config.yaml
n_layer: 15
d_model: 64
n_head: 2
n_kv_head: 2
head_dim: 32
d_mlp: 320
vocab_size: 858
activation: "squared_relu"
norm: "rmsnorm"
norm_place: "pre"
norm_eps: 1e-06
positions: "rope"
rope_base: 545000.0
rope_fraction: 0.5
qk_norm: true
attn_scale: 0.177
bias: "all"
tie_embeddings: "early"
parallel_block: false
extras: ["local attention windows", "shifted keys", "value residuals"]
init: "uniform"
init_std_qkv: 0.0778
init_std_o: 0.0778
init_std_up: 0.0778
init_std_down: 0.0
optimizer: "muon_variant"
lr: 0.00542
lr_mult_up: 0.826
beta1: 0.95
lr_head: 0.00864
grad_clip: 0.5
warmup_steps: 81
schedule: "wsd"
decay_fraction: 0.821
decay_shape: "linear"
final_lr_fraction: 0.0
batch_tokens: 16384
seq_len: 1024
doc_mask: true
train_tokens: 117100000
steps: 7148
dataset: "wikipedia_en"
Each number is 500 + 50 x the weight over its row's rms, rounded and kept within 0 to 999. Layers, rows and columns count from 0. Numbers have three digits each. The size before them is the row's rms in percent of the matrix's.

# layer 6 MLP down, 64x320, rms 0.294, rows 0-63, columns 64-127
096:430478440476544555578518617468530512501496585504509502543579484516549465524521509538462446567495532485437572579488496512448494552514452540467472505495515448349396465472569529469475543525588578
096:512389512458450388452563497435479516472519531449567512510445547472540561490512365452439458529575503473471510566465482534457623553454438566443518618527582476490467500537476437563587437466523415
099:470600486511558474475479456546411514522513494517459434506455496511520458455545488506513393540430525478608515558508454510430484402534579484421505491500438482589513454499388476492510598532409434
108:479496501505585477500522575486467485512492417480518433484462493540539466515444411454483570521475491535478471467465503490465530481516483538514506484432511469573403417548544428476495493375427502
098:433478462547516427567485533498552527570444492487473475535574549562465536523505393467479541499505554461558606436405507458447455416571537557540466538495534473430510359500464465446455504528492558
110:497540509548482525602557482436471574535565567520502581579467500447517569523539451530483586559552527487510516523450429446534560539525545425372430553465506534481498399563575522503493566426447490
099:602560486564423445464437488534470566528504520483520534544594495571467522485561572553481422550561565421531384529514525488488575566509515560527505610552526471420480511603552509583415391452565523
099:515595396410528575518453537555485533425461460575437526486470404521493516397441508435475488426452537476493455531524445515413452457496513493594445443507454495527524608450413402514396511512534463
093:506465476533509502492508460427564516547539419456512503498580437563537500539496457496641480503471536460481519516539529462534502495526456567518545557520476481526420497549422448411522633534457513
104:546398537536467528474527542472388575529394468470355464578549490501583440495494488567535443467482546505519571466499577428505518516565589573505593497408551433579504480542473354479483581600445474
095:477416551488529531539429469469481508376458428519450500406535517497517477523511607496479544546484483550486494500576535559457603464549564594553484489455463540424541564482529480494497447468495496
099:563501423427515444473458586388459493497539559461451451469465458521625510576528500488533520502491506549504506485499593484557392514529575427489592474581587568620500524522475501431488501551542476
090:489551503562532508427525567493487475448439362576477513398444492509470571472449456390521490489557455524509539470540522580464545434486513441440510489494520477421402525507525611412519429574512483
103:497487546532505375489551493507453499476476486526452515591532499502465488551483376524446448456599458459488501453384463509567432466511666391450484469503420521422412468509390493458466499477487528
095:521440608470554470552468558487607499587525583501522476471510519558437499596467555578492599525458550470636428435457563521513463526592423552491542451490536586578520501531463556448520500432506547
104:514478467588517597469473496431511507495598596501492441506530546524529571498553517486409553487474487429532581494588417529503525521481457590476531538453529390553537482458564459547487519495427473
110:554475559401521486498568541498542510486536496558527539463471536512460469550518467425560447493535428538469508503485407536538547563547477563575423581537545410512587464431560478496489469539493473
087:516505577560587526476495504573571501452554488382504537551396553478488416481524542486456600568484503473508567561497506413494471581467455528475517544476524478520489502550507522540573509446546506
101:484497485492470553595570450555524578482540458402490550402484500412519438605533471606602497529569424479555613524514540540471537475555478508550502445550498582502536523562554513498523566427448504
097:436460558496532467521554487478519469543435524473435446474498510591461511555458409560478452503506613582459535486568464496567467499528629534516505543462525432569498431443428453510568546432525436
103:416504562506518425565520523456515465526553464575510571501535557508473548459560525457413463516536508477443506514461461547452496298470514367421559515415515514519428541458595485485365525559436485
098:458451619407460546571556436435517509373502552466427541560477453482540510522526465536543566499549562530482487524526521526480531571448501451538485499552555462480570528520513584463424448429488488
093:515417544531516363439549529450436490611524422508482532481506442514557488513499453400594448525449400460527420553491510493469485549375453522471469478541585482528440514526494530469578517488482525
099:499520524453424531539558541545491391480453519522543538505502479503532529476462503497515582494600602447513517454411474442519512509484533490506411585426492437503492554449468490460557569611607537
105:560470535457510498466512478494475517480487397444432530535499504577496490418468553514549407461445541451540471455445540512480482458520409462470443392454556510505494474460464445573549443546518470
091:419478612448570493470527466501503437525516505530528592481581528378391474420518546463536575554513485482548453521545535573490495516557566622525594564509492581464531559466551509514532445479511469
103:537464495448501444562487412494506496492519501640499483464457438403429541466456497521431502433503543594353491434556617527462394459560495483473526493490455483526567446435505505453513487482515491
107:577447502473401540415419474532469546415475502501513467501379487421572483453464499478515459597564545462535547500466401471524595541512461516465537522466475471496490450468427629568439487465441492
107:492531457520573490583462554406455556571426487570440449494518456511567428517442511478459487472435559412458425447584507446531529443470469485419580475411525514505510484489422530534455573463445437
103:441456527549516532479516534522567412501461544553507557509433516554436483464500450530493487513572608560463522517482597536495567441499491560440629547604515483491549485435574530502517545495448431
105:539570506478501422447581513549510602478509517475527472543564501490500479496558482447465508451514409563549420468548471507513461523536559594500477548503467439568455532591472562576469536546481501
090:472451586434486465480487541521538517573528534586424510519421495437469483429521407527534486473467512490464532506479487501450470544459481478531541520461466480436418466506535478442433456471537522
094:563532456484411456452448389437451510555464507449498534482459548453494548458452476389551430463600571482467551487566491492530447468490462570604478568427574552451558438466515526562496448460390376
117:497564506524480469472522523570533511553481516494570491537440461456531396459426607418497564412545483460441461461496508578500462439370503574513502440441455484510503554481541523452535480512540545
100:480506473510453516490434554450629489555532564526574581464525561525516508533519507492536564517508492545513517522532489601499478494560495526471460533553523378559494330478453489529560499471492557
100:515583531491410338513470467506515450458598510525526496567504546507522443522496493507654413490529490496514566532520542489567455479469391436420559571543533517581490542488502449565483374553446413
098:481532467536507550502457482562450533466527558514538557501536559539465475507508510536563483584487419546565543528514466618481464453442555499543465476528523521485550439530565530453564578543496501
096:430441547545529518462479539480528546461485538455478563486532483531514553457477489525477409596451507576569577530597579631387477511513542528581456439546513486478620475501560407510600445431642547
098:542562554629480507631524504417479513511461519476529521560531464535520520510500517554556464466558431546466563492508552495561541476553441457456511518482446496527614519557437454534487463544516469
101:517426533512441399522498449537484520427514465528518514591480489555390503401463520578564533448478465512524451450518418560572510525535470488477532496565511563543470520431417468534552503448544559
097:491533479521478490513449393482528526554454596469487464403484526430499527503552450491471419531420512543515465478417527415614418511509476526525505532432495514449480400534450546609352536449501436
106:442481504456454503463471469486479433419508508514452463521496427434411490519443509379468558457492450459478513395478516513424457488472419675474545448517505526546560518409562492453493510556478563
097:470484586562530505519544561547564608459495461543441477517560458563477515577451463490473435470485476512478496417524434517480474494515580601518473548425406580498520552557566483575571557542439578
101:530469483522533512516493545539541579523529500475448453486461521557488540585533595521465601480392601565543569507511511426572546445546602529570593527568516521481431532475585479494384524498558574
096:431560503446623549440403484496475418514553589502505416507484495509411563407518481419488584472571496497496439535360595447480449533443511533498518500492472457506531524499555537499545493480498556
096:373603489506545425460608442532508503468555523472534479460393481496416398511469534437502378480479445537523570485438437441530446520526421449478461557506441499522466524503520497586514483453503568
093:536528573511545455477515489484511610493382443529452478463425381450465491466486557477508450426536411556512437449500466473471525586521452516430450588535413469536505478430582532532608498503546558
098:567570522504528542501571487425505535475482498442492499476520511546521531493472599472437465461568485544523420439520475490551543494545481531407516495508437559537410521498470466451493537477524465
105:499531536455449543402482463575496462441438484497401445458458483504531480483509534458498469502450518451522473524589561488452554433440482513515463481437494428401570483540442565430501572456533436
096:528453518483496516368409485447596559477515451452545555476425451431504498507512605530409532515578568497506443463449422587545462491526543608531516540498411513614482545472478516596528396427530479
103:552478477529570482438477466532450387585496491512491416621456499547518529573546495545455545464563520427554471481530555450450476454575523516480524531414526390392510428541454519417494480443520535
107:468432456453506474579483458495514496558508402550499490418572400471487582457431441472529477459472481522454497422504515524450526518377542511540453486524487545498576475472428532415514443449393484
107:613537519486526474470576510478420472445574539525607547452453625499502543532586579539600518575523556423535517547560487495503567515496573486538399545550546533572498490481542508466525543463465425
095:560440436579510436438503576455535471593556535447456544402430533522433400592528586513478472472456546439563471453470568448483429515475452406572560506434507501454502412499512510542550518482432526
103:476606455492503575570466539487472432482521440438500522463545490481467527463439476521412442418501488591438521419407427463568508483453607469498485591487457617548496453404564452462555558535468519
102:513460479525495522510451514545422510477441547460484489509430460426591485422457535496515494458449534634478466492507521526417486509537544463469454474536572471384588499521492508414439474524418536
098:441527485426540477434482444419441490490514500512415474508553507446560497439500560550586492451476516542466470560546524495498450510532561477469537456380488587466391464510496458482432505455519430
099:478504556525504522414471524442412459511480447541572472644477502490549522487415517532528444483451494542482566512524525448453554389457514449575568495498491545518565463435487439455447539504505406
100:564463454470465551448586408498561547460542552436637432544540517523532539552495528459472492497566437435566507451487487633530483461556475515547528595529561580462492501493454535500429394421467506
098:534427499501585480468507496479458504453476512432479433491465537418523545468434486545419500511511513451495567496442473461491455539567479553512496526499434488555491492426503440561492547509638472
100:493537505482443495529438507506456468425470498518549461477405502505526524472468421472436523476546517514548516525549550435547495402615498422394442579499432485512468504414422531567582488498400499
096:446491473529496467566399565535468530524493397557458463483451540423520577507519520496470501500504501550391492584457553525476569438489537462527557407571484444463545482463499573460484558451436447
094:509547557457597515646473622596563482423500530526535559502434573455514636483544490463547667507474504473523494555514603531469520521439456565533509475547421433516529589528481577535473502524469465
109:524435462395524520450456513496478510452491456489407560444491479444499452474458429494537557503517520532527527509549450482510469461494518459434428509471466513454501450411420456434520439415503489